Weights of a small GPT-style language model, trained from scratch on English Wikipedia.
Architecture: rotary positions, no biases in attention or MLP.
Each number is 50 + 12 x the weight over its row's rms, rounded and kept within 0 to 99. Layers, rows and columns count from 0. The size before them is the row's rms in percent of the matrix's.

# q: layer 6 attention query, 384x256, rms 0.0634, rows 267-313, columns 0-31
# k: layer 6 attention key, 384x256, rms 0.0622, rows 267-312, columns 0-31
q267 114:49 69 67 58 61 38 49 65 60 38 51 53 34 41 29 32 36 57 68 59 56 68 55 32 71 44 36 29 46 62 48 39
k267 066:50 37 47 47 67 57 50 35 56 66 48 57 62 46 39 48 67 50 55 55 46 41 33 52 50 32 45 41 42 64 58 71
q268 079:46 56 54 63 47 48 52 42 61 44 22 50 59 52 55 35 53 38 58 50 62 48 46 39 52 71 51 37 42 71 44 47
k268 114:40 38 53 53 64 47 42 49 61 51 48 55 59 42 64 52 57 53 83 57 59 43 39 32 47 63 48 50 38 54 46 38
q269 099:49 53 63 43 35 31 35 51 47 44 51 25 29 28 52 42 58 66 45 38 51 58 60 59 45 50 51 37 60 70 44 43
k269 110:49 71 86 47 47 46 38 59 53 46 57 31 32 48 52 60 61 57 75 59 54 52 48 44 63 59 43 27 69 26 25 37
q270 106:41 55 33 49 47 52 54 45 38 60 41 72 39 62 50 64 50 69 42 37 49 39 62 53 49 57 72 51 48 49 34 57
k270 062:55 75 44 37 41 49 59 55 41 41 48 44 25 56 53 69 35 68 35 47 50 43 58 49 43 50 39 55 65 63 62 35
q271 084:62 44 36 66 66 65 59 51 46 74 64 43 33 74 79 60 46 61 42 47 33 45 45 51 29 51 64 47 61 40 40 32
k271 136:65 59 29 56 31 62 54 39 50 43 63 48 40 58 53 56 37 49 18 52 42 44 68 62 42 45 52 59 75 43 50 47
q272 083:47 43 51 40 40 57 49 60 34 59 62 61 51 48 53 67 36 30 34 75 46 35 51 71 30 54 49 53 55 46 52 40
k272 126:37 34 60 42 52 36 47 62 57 55 48 64 57 30 40 46 45 51 75 44 57 71 33 31 52 56 45 41 37 44 53 42
q273 112:56 63 40 45 35 62 33 55 44 41 45 35 57 39 32 66 47 61 45 69 54 33 60 63 61 55 27 49 72 43 47 40
k273 095:43 55 50 59 36 35 33 66 63 53 56 46 68 43 53 46 45 39 72 53 48 71 34 38 55 57 50 36 40 51 34 44
q274 112:33 50 63 54 58 52 44 38 65 47 47 43 50 52 38 43 54 32 70 44 63 61 39 46 65 46 50 32 35 62 53 59
k274 061:69 34 49 30 56 66 45 48 51 46 47 58 62 77 52 52 57 74 47 64 43 35 50 58 45 37 49 52 56 67 42 46
q275 134:64 54 34 38 49 57 58 52 43 36 41 51 48 47 63 74 61 41 29 45 41 32 49 65 57 49 55 75 56 34 38 45
k275 074:33 51 62 52 46 51 54 57 69 44 48 55 52 48 62 51 38 38 61 44 52 70 66 32 57 68 26 36 39 49 37 57
q276 117:50 48 50 50 56 43 38 40 38 51 57 51 51 63 39 62 39 51 72 40 59 57 30 36 48 45 40 23 63 57 38 45
k276 110:35 60 48 61 36 32 39 49 37 42 39 60 38 52 46 43 76 43 42 47 47 53 47 47 62 40 52 70 62 43 63 56
q277 108:57 40 52 47 57 48 82 54 42 34 59 65 41 64 52 47 47 53 33 43 53 67 42 47 69 50 48 56 57 51 41 45
k277 111:45 29 61 48 66 59 58 59 59 58 45 34 44 47 46 65 54 34 42 63 44 50 47 19 67 37 61 46 49 40 55 57
q278 101:38 32 38 47 49 75 64 47 48 51 39 48 59 37 38 48 52 42 51 60 64 44 53 32 31 40 45 33 42 58 37 61
k278 102:35 59 52 49 28 42 27 55 31 62 55 68 76 65 46 64 58 58 65 32 60 58 46 61 38 45 48 35 44 46 43 48
q279 101:56 53 51 60 48 48 50 57 39 65 50 40 69 40 51 78 59 69 40 56 51 47 61 74 50 51 57 66 69 58 60 53
k279 115:50 58 55 88 49 51 39 46 56 51 54 52 42 41 54 33 65 39 58 51 30 68 33 43 44 55 47 40 56 50 36 31
q280 106:55 62 65 49 47 43 43 43 43 43 57 53 42 31 48 46 66 56 63 57 43 66 42 52 41 53 41 75 49 47 55 75
k280 102:54 53 67 43 76 55 61 37 41 48 44 58 24 51 51 38 64 60 37 52 74 44 33 72 46 54 48 51 53 52 61 70
q281 112:50 62 51 57 67 48 58 64 51 34 53 58 57 70 66 52 45 80 51 64 69 53 50 44 51 44 57 51 51 63 41 45
k281 118:59 48 60 39 46 76 65 38 51 52 51 55 51 67 68 54 58 32 44 49 45 40 62 54 64 26 48 49 45 69 25 68
q282 087:41 59 44 49 50 48 69 47 61 40 40 62 66 67 34 40 40 19 76 44 57 47 24 25 49 34 73 53 32 48 47 62
k282 092:56 34 40 41 62 69 83 49 25 53 56 48 52 72 57 33 64 49 29 47 66 29 40 69 27 56 72 63 52 73 46 64
q283 122:36 33 56 52 40 24 29 36 51 59 37 41 73 54 43 48 52 39 56 61 45 40 57 46 44 23 34 48 60 58 64 53
k283 113:58 61 24 67 34 52 42 46 39 68 45 49 41 58 44 36 51 67 53 38 40 54 47 78 42 48 44 52 60 40 51 42
q284 111:38 49 30 29 60 79 50 39 42 72 59 63 46 45 49 52 71 48 42 42 41 39 18 45 43 13 40 38 41 34 54 51
k284 125:59 42 66 45 57 39 18 63 71 32 42 57 76 62 28 33 67 36 59 44 29 56 43 18 45 34 35 53 52 76 53 50
q285 105:53 25 38 46 36 67 51 73 38 55 54 50 54 42 45 45 35 34 41 57 53 31 67 57 50 60 36 44 66 59 43 46
k285 102:49 44 49 60 37 49 30 54 48 50 37 44 59 34 31 61 28 30 52 62 58 62 54 38 53 69 49 25 49 32 55 53
q286 109:34 36 48 45 45 44 46 57 46 49 47 50 64 46 33 65 39 42 43 31 48 69 48 48 50 54 53 33 50 80 56 58
k286 111:33 53 48 51 49 53 44 54 38 46 32 61 46 36 28 62 35 64 52 58 58 69 62 11 63 43 53 42 49 46 50 56
q287 114:65 45 47 61 49 57 43 39 47 52 68 55 39 63 59 58 52 64 66 35 37 53 55 29 58 52 35 65 47 41 42 65
k287 118:46 63 40 68 37 65 84 36 60 52 51 63 42 58 37 45 59 32 42 42 30 48 27 47 47 35 53 48 50 38 62 70
q288 118:71 38 70 46 54 27 50 66 76 45 26 39 59 39 62 52 36 41 65 34 55 58 61 50 55 54 47 49 57 65 67 64
k288 119:06 50 47 50 42 49 43 58 44 63 44 57 49 37 50 48 30 58 72 55 57 35 34 35 31 49 65 46 37 43 28 61
q289 111:47 43 39 71 50 74 29 31 38 69 41 52 32 52 71 50 43 58 56 44 34 42 51 75 51 48 66 43 58 36 46 59
k289 105:87 54 48 47 53 28 75 51 44 41 30 61 60 49 55 43 77 41 33 58 48 55 58 55 72 60 36 65 50 71 64 50
q290 097:62 26 49 56 53 73 38 38 48 84 42 55 42 44 66 29 43 53 57 41 35 39 49 68 43 38 71 51 55 48 90 58
k290 097:50 44 63 51 53 25 37 60 60 44 43 45 71 50 37 54 61 42 80 56 56 60 55 44 63 60 40 47 50 61 50 42
q291 111:64 51 75 32 52 38 57 48 81 30 49 37 56 53 43 52 56 37 42 52 58 54 53 41 54 39 42 43 57 52 55 39
k291 108:19 44 67 60 60 40 47 55 40 63 43 63 62 48 48 62 52 52 77 49 65 48 30 38 51 66 57 34 30 44 44 57
q292 103:43 52 55 41 49 36 67 73 61 48 62 51 66 60 39 33 54 28 35 58 61 69 34 32 52 35 41 42 41 53 36 36
k292 119:39 35 51 67 48 70 47 43 33 71 52 55 66 55 46 53 24 62 57 44 53 42 31 43 40 52 54 35 46 53 53 58
q293 127:34 54 30 53 55 72 65 60 28 53 51 63 53 55 42 59 49 48 36 68 42 41 30 45 39 52 49 55 35 64 20 53
k293 088:80 60 45 58 46 56 47 36 55 54 54 43 50 70 50 43 67 49 33 44 43 66 62 61 54 53 62 59 63 50 56 38
q294 089:50 63 66 56 33 52 54 39 66 28 48 38 48 51 52 27 57 47 40 41 51 70 49 44 60 46 24 38 51 52 44 48
k294 109:18 39 59 56 70 46 34 75 35 55 54 54 60 46 45 55 41 56 74 57 54 39 43 30 49 57 55 41 33 54 55 59
q295 104:49 52 29 54 40 60 72 40 25 47 54 48 41 51 52 70 54 48 50 47 49 33 47 47 43 60 52 72 49 43 36 64
k295 085:67 66 40 58 41 51 61 51 58 43 47 48 43 44 63 47 45 46 09 51 46 58 70 71 53 57 55 58 64 50 46 44
q296 076:46 60 50 60 54 49 50 34 47 71 52 57 44 64 60 68 50 73 53 57 54 38 52 57 47 54 66 67 36 50 60 67
k296 116:82 62 33 44 49 47 61 45 66 49 51 55 36 56 58 44 43 61 37 43 34 47 67 67 55 29 60 66 59 54 51 32
q297 076:49 44 54 48 43 34 57 47 61 54 25 50 43 54 54 27 30 39 48 41 35 50 54 48 36 47 44 27 48 54 37 27
k297 111:32 35 62 65 48 46 31 43 43 54 48 54 53 40 56 58 52 53 83 65 60 46 16 29 39 65 39 38 36 35 42 39
q298 106:58 56 85 64 47 41 54 63 70 19 44 28 48 38 46 42 40 43 47 43 54 67 52 39 65 46 42 37 51 58 46 42
k298 078:31 37 71 48 63 56 43 73 47 60 42 69 56 30 44 56 48 64 88 61 72 30 26 33 55 45 64 32 36 57 54 60
q299 081:66 46 39 64 49 65 45 67 45 71 53 52 38 68 60 49 28 60 56 51 56 50 44 50 49 54 53 61 49 41 50 52
k299 110:67 58 27 55 47 45 61 41 43 51 51 53 49 47 65 59 48 43 18 39 52 45 79 65 45 46 58 68 57 55 56 56
q300 102:47 52 74 46 46 34 56 65 76 23 51 25 57 39 44 38 44 35 53 43 41 66 44 42 59 43 36 45 41 50 57 43
k300 072:32 36 68 46 59 48 38 64 58 56 39 57 47 37 44 44 65 49 66 52 68 63 39 44 31 55 58 37 57 48 31 53
q301 114:59 44 56 64 60 61 46 53 59 55 38 34 40 57 57 42 49 38 42 34 45 59 36 44 51 30 51 13 38 57 61 57
k301 101:50 56 33 67 31 55 27 55 47 58 43 47 50 42 37 44 58 53 57 44 26 35 60 60 53 59 48 57 40 50 47 55
q302 083:60 37 55 48 47 61 49 45 50 32 56 20 46 57 60 46 51 29 59 37 50 52 33 41 54 47 51 20 61 58 34 52
k302 120:20 49 73 59 56 46 38 57 50 44 54 60 49 41 68 51 66 47 68 54 55 60 39 33 53 59 46 40 38 31 44 48
q303 124:54 50 39 64 40 61 58 56 37 67 61 60 52 44 61 51 46 68 53 63 46 33 59 72 34 58 57 67 60 42 48 51
k303 057:35 35 48 55 53 51 50 51 59 42 53 47 44 21 52 68 49 26 59 40 54 41 74 40 58 55 33 52 44 56 61 46
q304 135:48 45 66 39 47 37 44 56 71 39 41 25 60 22 44 43 53 45 75 49 58 70 43 25 53 55 33 25 46 53 59 44
k304 072:29 56 71 44 58 38 36 59 53 39 39 45 58 48 46 45 60 42 95 45 60 71 36 31 54 53 48 21 35 40 51 58
q305 102:53 42 47 46 36 54 60 59 59 33 47 53 46 38 57 28 45 39 54 52 45 43 51 68 62 66 56 45 38 79 40 52
k305 099:59 28 60 58 55 52 36 50 62 45 64 42 60 52 38 55 36 42 63 48 53 50 25 56 61 54 37 42 33 61 54 55
q306 089:50 41 65 54 30 46 57 60 69 61 41 33 52 42 60 57 56 65 53 42 40 57 50 53 56 55 40 51 44 53 63 46
k306 141:62 56 28 64 39 73 53 42 41 56 68 52 35 53 50 51 49 60 29 53 36 45 54 50 40 43 57 61 64 44 59 50
q307 090:61 38 38 40 35 57 64 48 33 52 35 67 68 41 59 62 53 37 38 46 33 40 51 46 53 45 40 36 48 55 51 44
k307 126:44 53 58 54 50 27 35 88 61 51 51 55 79 30 45 48 53 41 66 51 57 57 38 31 51 51 45 17 45 51 66 53
q308 110:52 61 49 44 59 46 61 57 60 32 54 51 71 33 37 64 44 44 67 64 47 64 39 34 41 62 51 50 48 50 48 38
k308 113:47 37 46 29 50 35 68 49 40 51 49 55 54 48 48 47 65 46 43 27 59 54 69 47 61 65 39 74 48 56 36 66
q309 111:41 54 52 56 62 45 39 63 68 73 67 51 56 53 57 50 63 47 60 42 64 31 49 34 41 36 52 35 27 43 67 66
k309 107:71 52 45 33 55 46 41 52 47 22 40 58 49 72 48 30 64 29 69 29 51 47 73 41 32 44 38 85 68 64 42 57
q310 107:33 55 52 68 48 46 51 43 57 52 52 21 38 31 42 46 61 43 49 52 50 66 63 57 50 58 42 38 54 61 55 64
k310 121:36 76 39 37 68 49 41 53 31 28 46 34 53 35 64 77 42 56 45 57 50 63 84 49 49 49 72 46 62 21 43 61
q311 104:43 66 56 65 34 45 34 45 52 31 50 32 55 48 50 54 48 40 46 48 52 49 61 49 59 73 60 59 72 48 40 60
k311 106:33 67 61 43 66 37 42 76 49 57 45 28 40 38 55 70 42 73 51 56 62 50 47 48 48 59 46 40 41 35 27 36
q312 096:67 35 51 56 51 68 54 61 41 72 68 51 54 58 68 57 65 47 16 35 37 42 52 45 59 49 36 57 47 36 43 34
k312 090:63 58 53 54 42 36 37 62 52 55 44 35 62 39 38 60 38 47 62 42 29 57 55 43 57 37 56 43 44 50 45 52
q313 109:56 33 52 58 40 56 52 59 50 46 50 62 35 65 53 49 29 37 53 47 50 37 54 52 37 52 60 51 41 49 40 64